From a checkpoint of a small transformer trained on Wikipedia.
Size: 16 layers, width 128, vocabulary 820.
Architecture: rotary positions, tied embeddings, attention and MLP in parallel.
Training: a variant of Adam for these matrices, 122M tokens, 7459 steps.
Each number is 128 + 24 x the weight over its row's rms, rounded and kept within 0 to 255. Layers, rows and columns count from 0. The size above them is the row's rms in percent of the matrix's.

# layer 11 MLP down (transposed), 320x128, rms 0.0826, rows 111-127, columns 64-127
size [ 99 106  91  99  93  97  94 103 109  97  99 102  97  92 104 101  97]
[[117 149 128  70 137  68 137 147 192 113 105 102 115 107  83 108 159 142 135 116 162 139 118 111 138  93 116 157  86 129 125 121 141 147  93 127 143 157 134 174 137 145 117 154 109 134 149 124 133 120 128 129 113 150  92 118 152  99 116 137 141  82 128 119]
 [139  92 150  92 146 116 132  82 122 130 110 149 126 141 102  88 148 130 124 146 107 128 121 167 152 153 149 150  84 151  63 122 117 131 130 144 112 143 104  62 140 145 124 170 168 127 151  90 124 122 123 126 124 145 155 151 139 151 112 146 196 106 151 131]
 [138  99  84 121  86 124 103 144 128 133 118 143 117 134 155 138 126 145 146 120 131 171 124 100 122  88  96 132  90 120 115 167 146 139 159 163  69 145  95 115 157  77 144 138 161 145 159 121 111 133 140 111 119 134 115 116 184  99  99 170 143 147 130 161]
 [142 129 123  79  46 105 130 115 102 163  68 113 112 131 115 121 113 142 124 145 130 106  95 116 130 171 149 156  94  93 139 139 158 150 144 174  98 130 112 132  79 167 146 143 113 133 151 134 129  77 142 145 114 104 143 116 130 145 137 119 152 167 125 142]
 [117 115 103 109 107  94 133  97 142 101 143 180 160 118 117 151 143 119 124 157 103 176  77  97  93 137 116 138 157 154  98 112 121 137 149 130 149 141 131 181 150 154 152 122 126 128 122 137 157 156 109 134 142 123 158  85 145 144 125 159 111 168 120 103]
 [140 145 144 137 108 169 116 162 123 114 148 135 179 107 102 151 133 119 110 155 127 174 113 107 200  83 131 135 114 115 152  87 128 113 127 136 116 149 128 146  95  99 130 134 139 114 111  97 128 131 144 134  90 115  98 108  97  77 107 158 119 153 140 138]
 [105 160 119 114 181  74 169 115 134 113 158 140 144 145 149 101 171 143 120 148 133  89 100 142 120 148 167 150 112 117 132 102 159 109 123 127 108 147 133 108 152 142 108 118  87 166 100 122 124 122 126 125 114 112  95 134 124 152  84 134  65 124 139  92]
 [135 112 132 133 107 134 109 130  99  97 152 131 152 111  96  92 139 156 124 139 117 118 115 127 156 103 106 143  92  54 148 169 108 132 128 130 129 142 165 131  93 129 123  65 133 121 114 131 154 122 161 132 160 125 132 142 162 135 120 118 164 160 144 123]
 [106 123 120 121 120 148 141 121 120 107 136  85 104 166 123 140 130  89 123 146  86 135  99 145 124 120 121 118 109 154 133 125 153 122 111  84 143 134 150 186  91 109 132 138 121 162 132 144  94 146 134 185 138 132  94 111 113 159 107 138 136 119 120 179]
 [133 104 166 129 170  96 113 191 141  96 146 163 138 130  78 116 142  97 111 157 137 154 110 136 145 160 123 129 170 133 120 102 156 122 184 121 116 165 130 141 125 135  91 108 124  96 135 131 113 155  92 135 109 135 143 116  77 135 111 151 118  85 131 153]
 [121  87 164 133 171 136 122 133 103 161  99 127 102 109 100 109 149 112  95 147 139 119 102 131 132 108 134 140  75 114 156 161 146 163 124 133 124 161 117 134 137 139 163 127 143 127 136  96 104  77 135 112 108  99 182 135 143 103 138 113 161 145 121 138]
 [ 91 123 119 144 142 127 159 105 129 142 123 111 137 128 123 151 147 125 134 108 144 103 126 123 127 125 119 141 125 128 152 120 119 106 117 123  82 107  71 118 127 139 101 135 150 117 136 148 136 120 116 119 117 102 140 111 139 142 144  94 138 255 133 140]
 [102 131 168 139 122 112 161 122 115  98 120  89 129 112 149 126 136 118 143 131 115 108 133 157 129 125 176 103 121 133 135 105 116  69 150 164 124 158 198  95 117 133 134 202 123 110 119 114 132 123 133 145 101 103 130 112 115 145 144 158  96 129 133 106]
 [121 123 168  97  71 136 163 135 137  99  93 127 144 123 153 105 118 113 126 135 114 121 115 117 143 126 163 109 176 109  83 158 115 134 106 128 145 104  79  91 136  79 131 110 131 126 127  89 117 172 176 140  96 118 137 128 168 164 139 104 138 164 165 117]
 [148 116 156 139 156 128 122 133 114 155 138 156 146 169 129 129 135 122 131  87 104  89  99 135 116 155 160 117 107 113 164 113 101 114 100 145  84 134  87  57 135 138 122 109 105  96 159 138 150 108 110 121 114 137 149 101 161  97 121 135 114 108 190 108]
 [147 151  78  82  75 173 152 137 107 153 148 130 125 142 120  85 155 117 143 142 123 133 121 168 140  76 164 102 129 110 115 162 142 137 128 135 124 175  99  78 141 149 118 124 127 144 101 116 147 149 136 133 114 150 130 157 109 180 135 126 105 134 140 133]
 [136 136 119 111 126 164 119 160 119 105 105 138 147 166 128 163 142 156 139 154 127 137 147 109  87 125 128  66  95 104 100 132 166 133 123 152 143 113 126 102 141 113 131 146  83 140 111 138  98 145 125 102 121 129 105 144 128 162 116 135 110 138 105 159]]
# layer 11 MLP gate, 320x128, rms 0.0854, rows 112-127, columns 64-127
size [104  99 100  95  96  97 103 104 100 101 117  98  95  99 102  99]
[[116 145 156 140 161 119 113 121 123 126 111 154 132 133 138 136 110 149 117 152 115 112 156 152 112 145 137 120 114 137 150 119 125 124  91 110 142 135 122 128 110 159 174 137 154 127 121 118 141 128 165 128 110 124 132 136 125 125 135 127 137 156 142  97]
 [129 186 167 144 148 108  88 110 161 132 113 144 166 123 150 137 105 158 156 108  98 142 144 177 109 160 133 152 155 119 152 103 133  86 100  95 142 126 155 123 104  87 102 125 118 127 113  97 175  96 113 117  84  92 162 168 130 138 137 103 128 110  88 161]
 [130 139 124 121 138 128 159 128  99 148 119 153 115 129 156 103 116  84 136 136 128  98 148 137 113 141 103 156 112 116 115 143 139 104 114  43  94 117 148 118 138 161 111  88 139 117  85 119 107 144  95 108  99  78 145 121 129 147  94 145 174 146  78 157]
 [119 123  97  85 123 144 121 132 133 150 155 132 123 156 129 160 124 136 117 136 102 130 107 110  86 108 119 185 130 143  73 116 135 135 121 123 126 101 123 135 150 140  93  99 152 160 144 149 120 145 138  70 110 109 117 140 113 178  79 160 156 133 131 146]
 [135 136 148  91 111 131 116 123  69  97  71  79 134 141 107 151 154  92 123  90 109 183 117 146  94 137 142 145 135 131 139 139 140 110 143  92 125  87 111 105 122 154 103 104 132 116 156 132 164 148 121 117 140  97 133 115 125 150 142 163 135 135 165 142]
 [ 90 174 110 165  99 136 110 170 124  96 129 130 141 121 135 179 169 158 113 112 101 155  70 131 103 130 163 111 104  96 112 116 111 123 125 100 114 114 167 120 117 105 105 142 121 114 130 136 159 140 137 178 121 111 138 129 130 116 111 144 114  86 128 156]
 [ 94 123 121 123 144 141 138 151 138 102  90 152 129 148 142 163 112 124 129 148 100 146 139  63 114 129 133 148 116 162 136 149 125 118 128 111 152 171 127 106 141 156  73 117 121 139 122  97 151 147 115 119 138 113 148 125  91 122 147 122 151 132 117 128]
 [150 150 137 114 158 141 120 125 124 148  96 131 113 110 119 145 157 109 131 140 103 116 139 153 137 111  94  98 143 122 108 148 100  64 131 107 176 126 163 102 106  74 104 100 123 135 119 124 143 114  98 140  93  96 122 152 135 111 154 138 140 134 137 138]
 [147 105 147  69 153 103 148 127 143 144 126 147 101 164  94  81 107  96 114 131 159 101 128 117 123 181 132 165 134 128 154 121 129 141 156 139 118 155 129 132 133 104 122 128 177 138 107 108 176 110 110 130 116 103 146 171  93 119 101 135 110 186 119 125]
 [133 126 130 120 157 158 135 130 128 127 109 121 144 142 104 147 120 100 131 132 131 138 120 136 163 132 125 148 167 136  82 100 133 114 131 125 145 132 172  93 154 104 161 134 135 170  84 124 129 148 157 115 102 164 134 155 161  66 136 161 139 104 111 110]
 [ 92 166 142  86 130 168 133 148 123 109 125 159 126 110 158 109  67 120 116  99 106 158 138 114 122 145 128 153 154 130 106  95 137 120  98 127 141 128 153  74 101 131 150 126 118 157 121 129 148 157 142 124 125 147 101 135 139 140 163 147 125 105 135  92]
 [152 116 171 116 108 151 118 116 117 129 111 116 149 177 111 164 124 157 126 103 136 160 138 126 133  85 115 147 130  93 115 131 108 113 182 117 143 136 125  84 123 136 112 134 136 135 116 147 134  93 105  84 152 115 144 155  58 163 107 112 155 134 148 129]
 [118 134 171 117 144  98 130 138  84  82 143 151 134 112 139 107 142 118 126 129 132 135 129  96 135 173 134 117 153 127 152 125 148 129 154  80 105 144 134  97 141 114 140 143 103 127 119 134 147 135 180 143  88 136 139 153  98 150  92 141  86 125 159  83]
 [133 144 130 107  91 128 142 118 134 138 104 160 155 113 117 164 148 149 120 176 120 129 142 137 126  97 110 170 105 158 126 145 131 102 119 128 151 142 143  91 121 150 142 107 131 152 106 141  90 157 163  72 133 110 119 147 135 114  88 149 150 162  92 109]
 [125 136 115 119  84 201  88 126 113 136 102 126 154 140 140 124 138  90 130 124 153 139 104 107 136 177 155 120 128 129 111 119 185 167 107 134 127 141  87 106 154 149 137 145 164 129 147  39 124 159 127 140 122 126  88 100 141 108 133 107 135 152 110 145]
 [133 158 115  90 102  98 143 145 120 146  95 128 129 176 118 151 136 123  96 119 116 161 140 149  99  99 158 143 124 129 112 128 154 125 148 146 167 139 113 138 142 103 108 155 105 103 120 125  90 167 151  96 176 104 103 117 152 137 109 131 151 151 163 153]]
# layer 11 MLP up, 320x128, rms 0.0872, rows 112-127, columns 64-127
size [106  98 102  92  91  96 104 113  95 103 130  95  94 104 101 100]
[[138 166 123 122 124 142 146 128 110 115  70 136 140  70 132 105  90 151  87 164  64 127 121 124  55 101 144 129 150 163 129 133 102 147 124 127 121 124 148  94 143 145 152 159 103 164 165 124 164 123 139 144 140 135 118  92 176 123 145 117 134 116 134 142]
 [ 84 130 103 152 112 127 154 135 112 175 150 129 129  69 112 132  81 152 106 146 136 160 140  92 113 107 102 149  92 143  98 154 158 128 135 170 116 119 126 121 122 126 103 123 129  97  94 162 130 132 138 156 157 163 109 151 110  83  74 174 124 149 126 159]
 [107  98 127 124 122 121 146 120 165 114 133 150  89 121 141 134 137 137  92 110 140 109  91 107 150 166 179 109 126 113  93 119 127 137 104 141 129 115 110 131 154 109 128 163 124 150  96 131 123 122 127 133 110 149 146 157 128 150 108 116 135 153  84 124]
 [137 112 158  90 124 125 122 131 139 152 119 140  88  99 125  77 137 134 122 147 105  91 158 204 149  96 172 122 125 119 131 128 130 101 109 118 116 152 147 132 148 103 120  92 113 141 147 120 195  77 124 145 102 124  95 130 145 134 107 127 124 132 139 132]
 [123 124  97 127 150 125  90 117 135 138 151 177 123  99 120 114 159  99 122  94 108 126 158 142  57  64 139 158 135 126 143 142 129 130 153 138 158 156 137 122 136 115 102 148 118 103 144 144 166 112  99 114 121 125 126 135 157 117 128 112 138 170 137 145]
 [136 124 131 115 131 169 110 148 107  99 117 112 140 109 159 100 132 152 145 120 115 128 100 111 133 136 147 151 141 103 148 139 135 177  88  64 109 131 128 122 180 137 125 103 189 108 148 109 169 133 123 164 130  83 139  96 131 127 124 120 141 117 111 109]
 [120 114 143 117  87 169 103 101 132 148  96 138 142 119 132 147  97 150 152 129 144 109 138 105 120 120 112 169 158 163 156 138 133 129 101 139 135 118 143 156 136 166 120  58 133 116 137 128 151 134 133 125 124 127 150 141 138  84 148 147 153 127 129 112]
 [111 159 150 149 152 112 130 102 103 139 145 109 103 136 152 148 103 127 104 148 128 119 124 108 146 148 127 144 114 159 158 141 160 102 104 138 136 111 148 117 117 125 116 114 101  94 117 124 106 137 139 132 170 129 154  55 155 133 112 151 102 101 149 177]
 [138 131 144 104 158 137 168 113 110 122 111 164 159 151 107 139 132 109 101 149 111 132 144 138 122 160 136 147 126 133 106 117 125 138 138 152  87  93 113 131 101 116 113 150 130 143 140 134 157 106 152 111 142 108 127 136 111 110 101 174 140 126 115 115]
 [136 161 122 161 133 123 142 150  92  76 140 122 182 100 137 126 140 149 134 117 130 135 152 137 139 108 101 110 144 109 167 160  82 119 129 135 107  78 113 116 121 130 140 153 138 110 113 158 140 118 127  99 127 166 157 154 188  87 135 120 128 137 147  99]
 [159  82 137 179 155 113 100  92 117 151 137 112  98 136 105 135 166 127 115 113 137 101 124 133 119 125 103  85 128 147 164 168 118 117 137 148 121 103  98 163 128  82 127 111 141 127 160 156 130 115 109 139 154 121 140 130  95  95 124  88 129 155 144 147]
 [162 129 115  83  93 117 124  98 126 139 109 157 169 133 132 110 102 118 122 147 199 138 136  96 171 122 140  59 128 113 113 129 168 147 121 174 132  95  99 160 145 135 119 139 117 145 120  81 148  90 124 152 116 150 170 141 136 116 160  98 140  93 102 126]
 [113 125  96 138 149 134  95 109 172 142 110 169 112 162  86 125 120 107  87 148 124 121  96 151 116 118 113 178 164  91 119 103 116 112 125 184 103  80 142 121 144 123 140 142 131  86 116 140  91 116  94 167 147 145 107 103 131  95 156 146 127 139 100 155]
 [145 139 162 149 141 127 106 115 143 130 164  97 135 130 138 176 156 147 169 135 123 137 137 111 106 124 147 142 135 117 115 133 172 141 114 132 118  81  99 136 121 147 160 144 133 154  97 168 133  90 115  86 109 116  97 172 107 128 108  89 105 133 150 149]
 [200 108 160 123 147 119 165  86 151 114  97  95  85 127 124 111 118  83 124 106 145 140 178 140 123 152 106 135 128 111 137  98 131 116 121 128 152 115 168 130 176 138 110 116 101 104 121 143 119  96 127 153 139 118 111 156 129 123 117 118 120 140 127 144]
 [147 162 137 165 156 139 142 121 182 126 158 138  94 187 156 119  93 124 140 148 120 129  93 133 111 138  88 154 125  75 123 114 111 120 119 107 100 109 120 148 141 167  92 164 117  99 131 113 156 127 134 138 114 137 170 131  87 134 139 130 138 137 125  87]]